Weights of a small transformer language model: 10 layers.
Each number is 500 + 40 x the weight over its row's rms, rounded and kept within 0 to 999. Layers, rows and columns count from 0. Numbers have three digits each. The size before them is the row's rms in percent of the matrix's.

# layer 7 MLP up, 576x192, rms 0.237, rows 328-468, columns 48-95
091:543493506443437532471481568503480513523477475448463523490517490477518513423483487515550474551449499537504447436513530482517443545495589511485533
105:490513475472480521473441516503496459502459535485451521473469480504514453468530522523450552509539509461494547502474475468527472523569561529553555
094:537484434484519522606453495473492608463485485487522462509522443452508533524458485557550500468536542461510494498452581533467505505457509456416562
099:543527462566447514491492522484587495424467444452531508528463503501479521534477454535508503524517517469523511492544489518509529502468597502506535
107:551445495475523513441507527531452531539447551481505454543492423460471564534555493477516507520380448414456462460486547492583454499499474476436518
106:457446538523488514430501535521568468503509440468477592395478494377427469475533448485524622514465436458459497504450521443453461431434492516489498
106:514449489511499512558481532440497402548499486539509490582509476489487559541520474509501512506569510497521501526526522556524516500566513499437436
102:456523495481495491473514456452542465485494496542464578581523564499489506515490505483523499543554575422535470409603577490482503564489431512494493
093:490529501428513448553484544446475487434449563559484471497501577506407459413533524508458510556548478516501517410472474506544455506465460487557446
106:520466485493537449522507493484493525437514537572425420544532523461471463422490517480429418484518486483512476516517542444522503523464565544538453
108:499528451447482493514451540449497534535488555536554464473479479490465478505411454467465564500494462450478464561510498475494566487461513517523507
105:497537534413517515472477495573513490549469465590470575509399542529475505493540505486480520485474472538534463474494447515506488553585505502471422
112:468443535412522491544518538490513467385539493470487548568523504479496469539533538493553487440564491508472486482492448531521521532499545519450554
096:471530507448477482482583587467538482526490541486533552463523533537532522569455487550545551520507478435509543493448482498475541514506477505503474
090:490491556511612503530442537463488461508504516551509510490465567493523555470558447594536458492537467540518495471499489496480440468510508559543554
102:423496490433499491537578463454496474476509462474444481492515517499535573505526472523525467496554426513465512546523514440562526544538478497447470
089:525557450454470512551504516537488521553517420499462502425466512547503459519432399496444426487473523458455498508471547452445534580506481562533524
088:445502476477573578454480465504530496436493528461537440471526466498480501460486476538449463494465461533492451526508446588460529462535486532499522
104:497462451493503467580540485499519526519509528514515479490488492560508477488518593545481518561462483464457486534456545555523559545506544530530520
090:502438444460507503491569483404521570450516449503459515499488491452450419603546494522466475473484469477491507585461506495526542506455540487539439
110:488540463486563541524520548530525458436515517490455505534494569533490460586467619412492512447462441455529481408500507536520489459487525509526551
081:484478519489410504488521514472484548569424535550492531508431558525460503462410489525523508456447476474466484520525530567531427472470524479520538
091:450513414497462537456582550480529480533506513476525482493580616509481501539525496449480459476504491503496472522498557470560498449545395531491514
099:508428556489559458530550486452538475415511449507492468488518494466515531543538515567489440469505497554509461532489490497552515453486536512473484
103:521490565508485507483537529498501529532472523566480507559471591574409466441401482468449544530520503444476394559553538528522429456500459483520543
093:572477508509510464450561543450536478535535555444550408444460541561511577436514520457531484441566445498446502420541449484508454530523555488434396
093:541564578464529446493564525523489476468526532453468468444523538448487487500506424463458406489471430424560458485603512462522417534497494572528474
109:467495461470479514541481568524543462517497508498480494529589453551505439515555506487446574472484492494467589541472486537503489532497519484461450
109:492496470515497528473490519499498575426519464540447470496508533552520505468532456540475450521500554449481397472533491542465514547495535447479489
098:426441502485582475496544487427523477467482494409494505498514535477479457511489534479441513512515498515436532505536557547545547521460570515527479
105:461512431527458423586528524476551495499521494463523458570498487550448544457488538483512557403548523489494540481446568418481465596483519503447476
099:553510455548477545462534529515504477502472549505524453489503550420477480497494501488429465466510525489464454476428528517500551579523481521459517
097:533465530528559480574458536542510509576414453438528528496442496502371474482481491528484483540439546431453463555423515515527530529454475554546522
094:579460490489567464415553453459495494537418434479523456474475528479479518519509501482503529537575505469413510504489483451573501524483522566535504
098:524589514461500481552545574532482569491543531557537397469494434510436443534503487523462468459527540449515528496521525586543453556535430582531425
092:514481498460469562474528483498465582422448494511463555559536660432519574493543541488531462531482424472433475485504555477485454493499536564480446
101:554479490545550450475570558524456563496499455556479453542437525485505460479456555562477460502514526468514547544453607477518453477557514529491465
107:580459525408509514530487511507533478433512557454482413471514566518503477475511514429383511471482472579464484501457460455518553497520500458513425
108:560554534557463541537513467486535488514509447523505488524515515538548505505516481596484476498497521568481552466546444498549529561446463465543478
118:521450537532454602506496497427532483576517443498464449516474510524553577513498478546536477491581394489493507458514510561462478408538509528428536
098:464464535534509526479542525568537459594567492517534547500518556447502560541435536524479469498475548450481492503542475472566504411555533510522525
080:536515460527555472480545456538492503494529438462527484532552480444478490478410489502654500491506476478435523564547496450522406486539495468534514
087:566564541500450456471444484509482568451488445475518480490438569543422447483472513552526498527507456475439485499526515525460453391503463526519516
096:509509501468462528482558438522488427510451544529500515437515468476496421503461528477471547451499517521439489540438487463485467477512474457511451
089:607481486435431445510501540451510532507482482519456508557547515490454405515455511477476479557541463517488461468477557438519505469552542456441439
094:442506468460534479532558562468533453568509435455512502532525438509496573531456461520546539462511537419414508445490438501504554509510512451509513
088:481475493464546559490545501546483499411529554412561567531513505457531469486494493545623488507455464480563504464489553474476498538557521457419489
104:545471495504479556497516522501535531532409470552501592436527513516425534545521480547519480520508522523510448487482448487460481567481517474448484
100:507492443536489430533561443435516535449502492493514472483553481476587417517486512483510494485496509471553506457475503453528550535494426463447446
105:496527493481520510553414457463531488466434498424521551519465529486551433525487490480474485518570595447575567486490459538548572500461501435528531
100:531466523539481463475612436518542503471549492511594501516524549556465462454501397499433495562448459468552475459482511496436452554541475539508493
089:462479541491506446542594523504423489489543523459534501537420548524518451439566491515509488551538525482543487402544511411502472449484482542441470
095:481465505515472487538516500496521514456512475516591464463486426526395546468530496558549451575576465521508467530518444465549543560577498494466505
102:515389507484505412483513490458513563390533477521512532473409544461464440520510534471525569527522570525489586446420563466567480547511503478500513
100:540535558402457538455515469523579543514465501535487529433549500497438512476502597489517505558490506558529530480520563533557518447546574543564512
095:496566492511467525503439518466483501507578519483470602501537432509481507560450440415471524482547534555564464447433454436496551506487516540552432
120:474551524502501480552500529519515517446541552500522500559500618522514374525434526517500462560566510560504477433528497442480543444478497502493526
099:506526508522528512557568378493472572473510481515374586467490459531461504502481447528492529475419531447497525494522527496557498497571545538502513
098:539502486472486521537517473567508501486463523465460535445457529528578412443484569505561464554575477566581533569548503512479463561539460525431455
102:493488518497501518518470483467515458440459451487520503449463549459564521543543574438517501535501575441443498446469488485480498562452496583497501
105:545477489461488428528444490512564552451527524496468507449570435449502465488506505535472537510465535530486491431542497495419488537574493529558522
097:498607478549543553519541535494487506511568546518486450499504500463514461476507479521495411458440540558487489457424560522547567456539478579468488
098:506499533569508510518501409453491484495543528534558556466545537476484480551518506487483485525547522460507474422492503438516503466443514463519512
103:533434485473532482496462473530503564496483497498547496495576521468525473490510462538495545509524544608500378505509446495507532542527503503576506
096:537502505489451428503521484494493526464531453536507479505513536466530497474539484493459516560429438494588503527463499493514500597572434556452481
109:504480393509443547481465511502515548534512457486486476502556513535497444412489528505539453541461461506567449500517539473532529494527405493479491
091:471508508524404493498555523472555505579523483489544549465436511529474550455495453526521472493523454491562464551502533564568502445504424539502505
103:509505493554509495467573505599498519479560478467540528480523494495409487488479508486512522498576491491521532552513458458510446475506456519515546
108:534527503470564554452514515630522518576484488474422474446501464420554502593474447536476508530468438538398438524466449470534529518473493451431464
098:550515506508542495517507460453524486469515559524571519405507499454495528522513452510549538530425467477506501496459507532513479536532412491527449
099:525426450427577505518510533525546489594460540439497486498540542534502531499513548495484510514526506499466525564498437506554520505435530551471461
093:480611519537479559482516509457547523466504474474590520510501517499494455541509502461478519533493482464467473546495499521511502444514525523490485
099:413457504438494459561485449516497481535431448434532523531425544511492452549558491523485477526432456513510473533515466504464512496522519502481527
089:492516516463550488451563490464470507480460468477508539530477417489480420505403544516513470495526540440540505509564435455508502465455498428548479
099:524417401505525471483466525513468511454533489450559554536475508573484421402519538562601571561564485508479462547509478458514434505568482487434464
085:488488456567553464459419532496536501553447476495541561554440545558424485511482519467505572477479423551502520519446447529498567540506529426472502
098:442543529488460497446461543497477524512549426446531474475489547493498560462418481460504464569539415485553512531479466459514444528462464494466504
109:502477519506432581549489531471513446510543528496531529497483482420488468585452513520520613509482468502479518514391412509538501470471466511463477
117:385420519528474468527460475479535463511539505510523448488519536530524481491593516534502494452452533482489496467513549452553566437490491524555505
098:486518474479459531476526450414485473482510393497483476524499488466511487479568557526501477518609480487476570477512480546507499541428476475504544
093:503471503440494451464490517484488542499399451545503466445448490530557451519564499553514518511512491511462490517494469526550548460519462521484502
102:512466502531458487540475478507543484501490535486488517518539441543472430401529511519478537524455528459527548459438549512524530535515553544551542
102:587487473493463583523479459435505453540507454496454446571475537485536516551530542535525502422488540475433479471488502562536520459493447449448462
101:497485563474467465516467464460568475552479550420442511516574597569412446508522500483456440466456426449513536465483500528480488547487509473503467
098:588461492515533437536523506455438519539542525461554422520469502473500556433527479460542520531509502491516537493483552523507569490487486538466508
103:528552502473553476533525501478566516476563532481452516440495446545454601512514504434506535460549474509480516476467462514429456444447504519434455
092:500522461450539586565469478448481432527492507521486431548488438541492465510478460482579447485522432479529465506430550445507538481470530473463473
096:479524533491531478517480456458473518524527535512472514459510453517475459547453541393539518499553426493491449468433474468502533517545465500475553
102:577566526523533468538513519458523549537545460492542511481560499495485512442529510488536514443525496393417527485443518500446533472505429551530518
102:462546453453507578492536511498477483477506504458485593451493470395434481532431463503484472526484507462552541521446456522458485517480520549541458
102:508524572503446479500466452491496528447495454512460468531441444474516468456449542520476523514580445563558507445494453521487478494566529523519503
101:541552527465445493473506486488525464506519594548485463452482457499519522504526464462515509518486533476557506486542520556451495530521546503499506
101:516440492502511403458525520552546457579490509430473501467544539472534524483538528467532486519514528580545472534517466488565514545523430518524554
103:476483499498428547520545551495528461530524478453516544467590548424499500463448562551431501522449540504554545411502468540544530477508506438473465
110:477497417569576506518520534512544527524509522484486534575511487500528488574477519525509502481525548518580558489490458490461508466506451488513501
096:528442580451579480529481539517511521498451506506527522483456604510539524564521474544450554487510488512506509545505470469505515472542524531474534
100:531606531441547570580558434533496565511486553454442539597475477516529571515488542509468492608533515442522525539485559543512459459514466441445435
106:565479547555542578448492543490523498478517422487472602453502526507491485549493526454496507511493543512500525507499448509548455485569499512466462
102:538484454449473514463512508510517504504476511521518519469443558465494540524522548573532547514531519525526484493489491545475480475529476454543495
093:461606469489463456484455533418487565540497543466425442511465478557538519473496543475512512517503480438497555495525435475432472440519566441468505
111:532444486594492492457566474519505537491494500516585502523538608445510493464603501514484481535521528502431510473432466462468393475536573522498512
102:503464518469447489471518543521501459517464561433512459401495483556521451486496481453528558468501522488533458509447527497614402454525493531419547
104:531490533577471489540555511539521545495470499486427482532517512562462475558454494543482505501477507469396523473487564472502519585541439505537477
090:472460472473464469459442507371527576509478477477519521500434451504559451514553509538456481481536536515499523484472523462496559504576502467475514
104:463521541515511495494527446480518496546528518532530561494530500524396480511534502535444427521485463489444462422468526504494520565472439521544476
091:436521506434432513473518508496543540513414465511518467449502482465478447409542440461480448525447432476487450510408516486490525466474505502480502
096:507502496480518462441486504516483491497510535491503489536370588480492529438527537503483494570487503506536449475471438456463507470464443475486575
105:470492485488525515519536441494492511487575548544476447525528482498467543428509555540500418543514484528542481462491459570553514536465521444531547
097:579497501430480469464566553454534476455499558461539556429429497541507512470519473547410479514491403484553520506473500469492555474484516430471555
088:524542531446494507516540517458474598543496525540511483518517493491516494485537590573507538446481527504517494415496527458528524576444487483499510
106:548470470446552454538481519503450577480454549451546425506482440525441427479502475489555541457548535462416522554453519455443481530487516475561460
095:562537468501557471492572447530473476514499418490477514532501467506528474460551482472573463522491496494509481413430564573521494533433500519499474
088:484487434478535506500564532479469478530536436515503515517552546474501537470455536550487494546511540520514400463444513493542486518508576548457435
096:544489532504555474474534425399502595473479505478489449565529488504489467486476533548533473456551495430511541482510500537464456469466518508448437
105:504491491517559432491454569538463504461424476466492564515560467482508474519505501564519474492497503434512531524563487511466481549460505391471473
099:468540423589463475447518475508526502577461505546456428412470506504466498554453484437496464563470507459497522455566507454492530506485495466487485
105:531497470516553441474473475519585488486536374482476510495499510529566492525479514507502479542509513490471499510478538482504492490526520534545583
102:520570530519543560510544509470500579492486484542470473465523490453526453519524515472490554502489507414508456418432477565434540449444513508476468
093:477448489514521540528522542422494537481501514508506501473532528462515418397450537522512533582478504467541504484525408553565516495554428556502541
102:497521458464461586481441434462519548498435442545533435456479428438492561523486465468515501502528537494525519475513572512467502503453483546476475
083:473560473503482497480469521539554500475365441499475388542425545550494451549455453552594433427516478541494542441550484479463546495518473419493468
098:530455543494538509484504468507506524444483492502473525608530488422472540469507453482420523571453503522556521515489483474452463562418535526514526
093:478525502532520554475460505489497519509458561476532556609547531455520403463496497493467486413488538536443462520423487521497522480520442535496559
093:464561486498438460493505555496543523480478508504468464500535546461532507539492458460463463512480533493449437467487456511455509474399478536482560
109:491487486494490561518506585520552510510457462511532522485489460447494523534537490527495494551512469463516505472571510483537460611542498564519481
096:514488463510523441544526475467511570536453592505434480455508439482520507554524452494520475510619483509505523485600508462502507515470491495455565
090:445534486468466510414513541528527486569489589500541516492500525547428487511459408519570508480462491519566555487463506463496482437494485533554560
112:472515499470514468499525460480500482479484473461484422489498516498526403521482553487559592576507519495483546466439490492430571543519499557485434
093:467505446480442530493492481567530527531487548451554460475427531508464515501537531486537545507518473525552409436487519420507445452513509527435513
080:502501493459488533475494572559494627515489495467496454552485523485523489503601506478483444563537464528480493503487526477446526536470490519449499
097:455611490461391507526461432510527543509501481549449474509513490564505462371530449509533450514508478505483539481471493460534548441485468530499454
095:419583479495464542526457474478522506433544479506518417464528546467433495447454575485457559506494569524539515483452526462523505564503535459508508
103:477490499526507473492491505453571528530575487505574531491536519462504448482519503513517501529527494499598500437545490524581429540549484533549453
094:528551443452504529492513486517520536475521420488479495535506460477559487440475565497548551436473510476418483505488499481498446506506525502452545
094:473492468488517448476508535478529491474522476527518473451605503459469509539558563496367497530512485434528510499515600514442525516530429515532458
099:510508481508509490521463480472489438456468538527506489534449472481424528476447550551533454552597511444550538517497481438483468506491479491469547
087:480494515558549486464645500447465471538508540510500487475448522512617510528428469548515446446534485472469484508555545410507444428514446505488525
098:457508527499479503441473496629487488516443510538461500506488492494569549517487479488546511431530507502446502520517574502536508418507510467464517
093:561524504520510411484473506483517493507511491540577485453473481543466538517402509502569535461582526426500476469579475513540516497539492496510508
101:527522519469497562580503568522526493529503437527522500448500505467473513501503480511405540580458493509575459519489578475497494546512492447467420
101:538545526556536511492500517488502505477482554472476539532500470558431535578490410545469506444502540468461504528528503531464497533485578498506495
# layer 7 MLP down (transposed), 576x192, rms 0.246, rows 328-468, columns 48-95
094:494559451464562441501515546481567497527496501528412584478517513461480510458520577533527496535530452500519451532498471490566438480472497486448527
111:515484494454528473550505540515453535454504559526550462479500546504492515504460449564528463505547468517575492480494545539487510449524512504500502
103:504466518544542551502578478490542424556509521501510526554440498552495499492558485508508467424455483552504526514552505553491485429544520544544410
102:520488519441490530524446534547528457478494546428567521424464518483475494525519521531531534531600554480574517528403490496492491480482466545511491
098:462515488498465464495468506546498477510485642575541464562466535529447456534493520444501482480570478554489439454493448506430494490517557543493533
103:488504476529420449532521520463473456494482506460531475523487490468503529499443504509515464570483502518516515587505476449505497483499528517470437
105:491471514580498537636505506512403505514528559553517527584535511476482485579480457558489520505504473517513495517526481450528549584469434512494478
096:440495461534453531484501461521519497517547466491541561520498488548495455542549480490482537498563498478541545522489507438538552464491536438544506
097:522436423494483511571498571551455529516578480504494511533521496461455439476441521426377517532496494542482528434460489533503497515484495473516541
103:529513477543486497590491494550443573474549491555435475559461548509505509483479551483533497430564508534466486526556543473544508478507515580542479
123:456543472539451473495502557527535539514485403514487493433512500502413474376466495462526482549519479462461539593485476505507550524451442455513463
101:532557501552494585546540468592533572599517521434516468560478568494460496484487461467494442414511478548500531455495556470437492501551460518473528
103:527500462489533474501494498461503523432424469564473515485446497505479537497503466576482576487508573430549437474467492479477511494524562566536559
101:520489463570465488496479509520507505526505475512486464541516501537487452497561461561463569512437516482536510577553491482427486514496447476553517
096:556529459483471496406592397486395589508499552493479515554522491584522507505506562481553474502446541475537441529471513481527530444497510458490474
109:520439520506477555531511514543528526499494428604452487538478512537515488402510500509503517436515597475488469498436519495508497471456490491469561
098:566484513542623445480509469544460478519510523465500540525455546496449499463530603437538569431489500520478516470439467489514454533478462521506456
095:448493484458510499516576487463532568547472494502448513476561490486543527461564524473479433502442577503440517572518557550486493481446569518536499
105:494509554529438492521562537480454521496466452507565459498412463487455485436480503566536479502493474463412543545514530516543481516487489429521581
088:537498609508442502537567496554448456404496506478541520527473514483534522533535539539401525550477482459489474448493496524494463497505505481508485
098:494464489533513430587540575512486507496550440463410513438554455549487564550493474536535460516503535462483455568510555460520444513485465488509443
088:472528530575402528420552503490462510475448538459503419555516516434526491469493509504496519439501483479511472465472523537544454492529423490566513
100:513518536472439432517519523518461583467517542543460439454474453444484486599520481506524559493485497486485418526563523510454549396510542486488493
101:505527471420503478505448485517423524463446492488488534497515478535550468526438545539491523494473522510512496540543501588471550507549550488507533
115:534473544518553590536515553465482541508543458475441526476511473468438468491513408470456478470498478481536436498536460457536586499512493449485478
097:484447524471497420506447405518468492493498524443489499538549467544521535500494366485416490518482528483478518499471551564520560473478513552468537
096:376510481560419530486544514509537522511457500460466483491518441580479450519521511487520558481509492479527490517517515503451526511481526566534506
109:431487461525550512478450553565526450540515548490426420490514429542448456539489492492530468513497540489455575520487526567543549421483529447458468
102:507527515547445514503495469425427529438487477545511470488439480521524535474490472527468439475501578486492464464581414539493553528567585461476480
105:401526528532512456465526470526490467507440521498507553446441448504557511486465509549582547483447507500428503444415486446491479518473555456467528
108:530521502568525521568519477523488498518439467486459535545497525489530490445442465458465551427560417536446485494443567507514530470516512464464530
102:495526488570527496518500495499420534482547516418496523484520497484475603434482511504531516538493469468506467468550495471535478505566582519487472
102:525455480550494489498468557500454508534550504440537564473506477504501453473471521554479566503488513514523537484460565394489481443492469510540498
095:453574521494506454513503565477427546539530503468481545539510454523458592464465460533471478534546530471506476458438484533534477433512530517533491
104:488454429540540492500573540537448511484532519383496469517529529491468497541524498469511476443482522462490470431457512488531504511482471481466414
093:508468501458501494460503586490506478506551449452523536456548522375444466586491415537523514459467439482454477497464536517539499516485542483492444
101:518541465490565532471478529506562501449507505522549446549486537475537507527396468486503480519578544482530558485493418503471517543579532476476479
109:464448514533477481521515478523465539540575448469524455536475485506473489527504512531493544540523462495513503521444586490554509517515475455529470
107:478522540454521494502466505541422472526513513591548466556499556545454513420475466545410500479458485485534515542437516468517473592541437476482455
101:435442533536574533500579544533539511534572514491517535553458471475507508546502457479499489512532487507489536581486539506525453501552552479482543
104:453535512571493488513522503416480549395468495480483502518508525562465417492497438557495507528515453533556534455432524565506532538489534444559513
090:445445558465503509549467527466565485476465515504461483439450487535537426583566523501417449534486579512565476477475478556511548532476519520514546
092:523470471527426420437526458479542475533499578518521517575555505465497514538450485525548494449536480455449489527498462386453535543498499492465515
099:468483469508588472526498465533545531518576514480490528494505430464518558566482527582502458531560511513501526444456460513500482434512549498528452
090:503502483493473471436491524418511475488495481516480480458515483470488525484510489470509557437451422567522550486507492484511535490400535532478523
103:441428506515545495496430623561454484489491455528535515471501482481539541487480488479451463522482509532504511537464495494475537448498448522450478
091:519568529457415444459520530532448541552457446531472509467475467491420469504492554486533520535477518519447511514479471491529491511503396479495446
107:581566467580497508479438441489540511444461473494584482452500492528467451527429520495432517493572500441493512478479488492459544495549452512510528
101:524483493516531533517525503513478447567501488538542517540475466562556422593533407523452439516509436472496475561505483479436500490540521428534479
109:535515518529577535462562536544486505470583520407468465511447501462551468482541521427502522446533510467468506498469506501494523412459566477478411
099:438515454539429460523518551535493523483468423503504491510470558537564502484451477477452514505462461547517563468538511519501412493509550554543440
093:523503506480467511454523458464394489505520533489499477520479472482531520577542469489489497517419502518567519485503491429498516526471471502472465
092:496491453465485532555530507482458531470451525475398500486540483489555433496467496440543442495466497514530458468512504489501496529519462503446452
108:504535470463461519433483434484496531497540589463480566471529561545425493464488544501539487454544509556520518511465517465488478531498482513476531
107:492503555482433558482494531472554497512465447493508473470539524530544512476568533528395483484534494491519502535581391491419541469477514536450540
097:460421499457451541480518539450500495526489501556578562511452420514491451479536578468543435507526553571492509516523531571494499540483546494484551
101:494486435454506518448541493528504523542459474527449482593505484486492516554539479541508471483554457514492514456502486527515533518486543552553580
098:506468379465418501545458535496458548532584555520450402540479566554510478454534521549545515538523533541402532487455470546480526526530501513494541
093:421464527487488502422433465339513551571495478535474495490465466465535487489528544515538466490474478500519473509440522468508513506553536445500480
106:478514556511487457541530530507568481582513525455444541465433566469503551486491532488545468548413489493528551558519547504541481499478574507489502
102:483532458488504504522454464504530507567537505426504504541466569420541471514494478521616549486460534507432567481448497497502476526461456463528586
099:554493466522461524495478525498477565497494439542535482520525568557509514449560493522505460475447474453446429555563500506427457488448465519454454
100:493543553563475481511526461418466502402575527543495486518553514521519460521546536470435520481412575513500533500478469503566485514417511500458490
102:548471503507542481515474476473509525517515430483499530555456557476536511493513475500470504397488549541458437543534539425496509464507557495561546
094:515495490538481439488418539565543428463514455447482464546470464482574473475531522550471484501416541497507470499532556544480547496506469492508466
084:463473427565489521484510520551389500537487467517519539493470556525536492475499509475549489383489527512512455496547534501431524545477509465500519
107:514526554419636503516448515451547494495519538528496474461456464487517515544474479456507424517482512543497517499518442488560500417535454486487524
105:425494412523548507497556497496388453481442583532525525433427528415474527505477465439484527497501447530488506521480417520502496529434502512528461
098:507521493496550420505484517549534526473527492566566524458468453525465517452479520498446456517453519525460471529508446527515502472446531433496571
101:528507513520530496536485559451462502593539486513469464554544572485499544499482523501535519514434433497525506467458513480504484525461470559535488
106:434499502454509471503596478474496462559490517524519495425493511474429513469510544397493473540455470459460460549516501534435553521471506476543490
093:498530488551441556536574490542514497515477504475558505467510553509561465447504541469507486523528501534472518533519478528542477433559453455543508
101:501502508532479483518551517481426514481493448475462493489468560484508533460479551513502488501485549481447494460454622517452559434483534458472419
095:502513425423501461450438519524532518467547469543502555538513471422553473475495502486469573503545512562541455591521426506445421484522459529452580
085:422511505535449545516547557525491491530433484516474497540474525569491535472474523508547551500473535514472460481475428532549468554521439519436533
098:492487489511450470481558512455510494469518533456526562480500486394534532568483469558420484539505516446450513477513486561531479486424501547565545
096:527511471498488395559530563513477553485495547567468465539498527468475549542506485518455420601541487489497533493465514517466474482438566502470500
101:467503501603454463531542552484511537504515533457538521522479519495521515464464554538450467471520505512556478501446525453511481481474533448493514
107:481587523519505542549514497520466420446525510463486452423486455452561486534569488486448545488492501456517497518551518489564509501467507545514483
098:496493487471487526535385502563490535456516487437495540568516424453485559463531428490547480495476510510516553508507520519533481511555469481585476
100:507518551479414499563418540496495485498498475475458519460481465527520486498522497489546464484544473488513445499506479512585520460508555526524456
099:531516456479446558502439481519523492496429520562513544556601513531465501488508555517481537518499464480483480546522490553553526536456393565465485
101:468555517379516481518457538484534522511521480471440476459485452418495507443438494479506532488447440581468443454500474538463531547503477439489471
104:468489535445496430535531524498515521574486521540442538455473516448513468453472464396508526547561423501517514500443516497457512568482521466431483
098:444470488456537452480571494458489464475538479518485454531462506478425479489515591542559487498519491420522488549471539514481448501499527492499472
091:581443463534467521527493517537521510482482467461492553487519515573588582537530504521503516532591558433453509505439529529486511509459465541458498
091:552500482453532372482495495440519459482503413530568564478507466417445540512462514513474545481464572482512498466500468503514440437528534572490539
097:451506470471552465512498520474555477622459544502462564478513472533522525522561508484519567481492483549531528574508469497480552507515445479525490
106:471493492467463540548547515476580541523470494548482469502512437505535581472456449489454504522518490423461464459456557469532525493464479514511565
104:465484491536494532449481452428499496458523496486465581497526432479513505561534561475546420531546502468517476459490521595422525499511584512533562
100:562492471552483548506481450518497501440520504509461509527536530548420447495518477488483509460494462485563515552495505508508458594484474574543496
100:505517474493472539558537510493559527523453437568498482546528505526500495474507449508568574472528523494499492596605510502380539572569476473532526
102:535477556504582540514472482447459396481438509525464470505467436465398523477517461474487464518443498469513561542450444523558507527470582503484524
103:468445517530449484508530467493497551460517546522479436551426510522447552498467466582477438423536488560563440467483467505456458493475482471518471
110:497519534461566497472512520487457551467500434470423505464475417506474582538537472469513519477491443483510446519570459523537462429541370554453537
092:520450524502535560476478557480501472528483529466471462470485533464508509492506453475512462522540416464463477529507513475534457490532590486501496
085:499570488475539487486510492526449525503497495456495562532482550468544482448488555512522474523461466483456496505427531477570459534488470485498535
108:449511502445512451496495462485501511500475485503511466486508479444506459483482564475570500527492526520505515463513466507584538568484477515488460
104:527525494554555489477483482515476487393484530536534523487547506521502517545597452536501533522513592516419485443469489537403541420484535448494531
097:539453517499492493454529526550487465512418496460475565483507467492564508515522483480463533492482455445492479447508517489525516520555495546506471
109:547483569494471532490531492457495496450417523511558480470485558453551417454547503450491400496527520469503492469437481498461428499533522547521542
100:494471456481508471430562512472528508524572514553475528535526488574499512533513473545469540433547492527481558486444498589514525540446510559512487
104:467573607529542552524517483500493496445422518532530480452525474438562418473539564545494439455489472509462528518552497501542485480559513486516542
080:502494508570374492515371549494519521502517491506413499500471513548436508472441520451498551503557565521498499531463465502485446515539446557473486
102:518544484507641418493550504474555482482555439494504564508460493480487460501506429515503520494470544548519487480544516534500544577436459511502507
093:469461467567443509477504497562561471487492494560465514521545536507488511554484474512465422487540462555519500475561521552561516544532466537515506
102:557529438418537497370519507489484502440479515466538578464540599541454544530506512618555512402455505523486504492548522489503524517449504477526457
102:505448563452482495509509517417519543511492513493515482505485503483528523498559567487480485489504553493525507471434498472469506463527525559526513
103:501487489473535513466453510515559507494529461431475417534449515576561474559459431530499431442430553531459511572515452507464452601410525483490459
096:447502480500457466525402535484511456493495559499470451561510502509511494492488515499404409477553574465432523510472467474488493503562512429489567
107:546507488560485510512493568474468551452484492544491541474486506514556456518499567500564587584501509505457469470555537544477486427500495469534500
099:491459487503526511492378514531442587506460564506444504516517494481510492567518463405494497599516453467462470517462522470473536434471451519501534
105:436535554536622538507501515500468471582536460484494476563466511494558499442551495434534508495497549551472498527584473516524566469530461505484497
099:553434521446546450486502474470492565569532490476456420480606421550499503528507532455497500403474552468419530503483485528502493474481436428498484
109:572477520461535450497572531452518492474474550488466515456462446480500440518557505537550418527466537536495519508488505534482509468416437391572438
102:496502515483482520573445501488427562497447516561439547476455442525566488530510565516551536542469442499524563418509543475478512495540502520481544
103:505496458497590472499442499515479511480508515430500472520457484536491520451525513465550509486439455517549469519553598536482525515481457531559551
104:535504501420465482496498496529472446511448576442422491480490489475540453440538540499501451535443474492557477439472537524507523494519455436483525
087:435537438452486472519533504552544460558537578506565622537529537537482585489580485522506563478518513558496525521526574519486493456510556539503519
099:487465556527441479521488489500586493518493436515519467535475532504439463483524556470526374527490529508468506520592441512419535493534460532471466
094:442493541494479515544524534537383507531452527504531516540480514470472445370485474399442564460536494508507493577499546449547480464503495530583486
096:507521450485514532471536541571447501549555486542494515526529501490551485477536443460539457529522477553476502458503435490594506456473461583492479
093:469501400521457505457497448540500527564529502486439469484461453532533518503498574449509540505534567488566523509474504407452501524456533523478480
097:520559472553476569522412436585467451542472461469504518522474534562507539440449517491464520474520478521492512539482497501480487539518477431517568
095:521410405506477597522456540499451518474489490491534513436488572549489508533435576538476508495490471486536501443523507479522484576556516508532458
096:500495529541520558564533503482481552508516491546458515495456532551495444472528493509493418464546438575467427465524508476520540445591526506470523
100:520481473491540542478546512479484478481470475510476450502513506508472482464467509461513458500470529525542541536533494447541508453475465504536521
101:526450440537502427535509420456545493529447501485549513454508435428473482489555532492550515499401491547518548478474503497465491544499478507471527
096:505498523457460516459512517498510558545466522485485565507456449472522508548485449505406522439497469515576438493476506505559539511484472553442486
090:496502494501416525600526434548513448522428501529480517446485521505497524485465496483462529511510534476545563524480527523470525494512541466450558
086:480486512560395603510394560458484433471487527568501461469456587492547437505466531474509424428549474544472490503500598567474475546458501478516576
099:570487601584479464470526491495521498521567478484458528517509485490516448553589468532518479500484449529535554460538456537546502466566481469527435
105:475491493545549516501503497563496456469493473507495459500468481547502398490431395496544469462546454508494494463522426489560577453414493471565491
095:465497412453511543502456492511545469550505484468491447454442503544489479450465533503494474473483403485443432505522479476527540531485490485509470
094:395504540501521474599553514557583505513466564550557571510554521502501520502534522507450550447529440468567539488476458534538487454456509544468519
107:537501515465619468527550514450506547513465500475506513497523566495547515554449511537417492448566498473427503512480521496494478447504521456522548
090:465543556532504497582514496509471441520521458544514495501423526533483500528620484464522470536478493469529503525536440533474524458509478423512417
100:558472474490399535532493437406527481521475472467497451546458496512477455446507530463586459541521492547599469450473463553504516534561496528440470
101:534479477530554488504536491509478471540567480525448468506528547516524493491504456457533471481512576404506441491448514587500503487483477589397504
103:486456483525443469537539528475563525523495490542547458443432572511568451530425432522569512488541520565542417488503552509581509429493517497573551
093:514453501540419468463490523528507494527497519466505513542496561546500513470634517476514477472514469500460499492563481548525536475503461453500528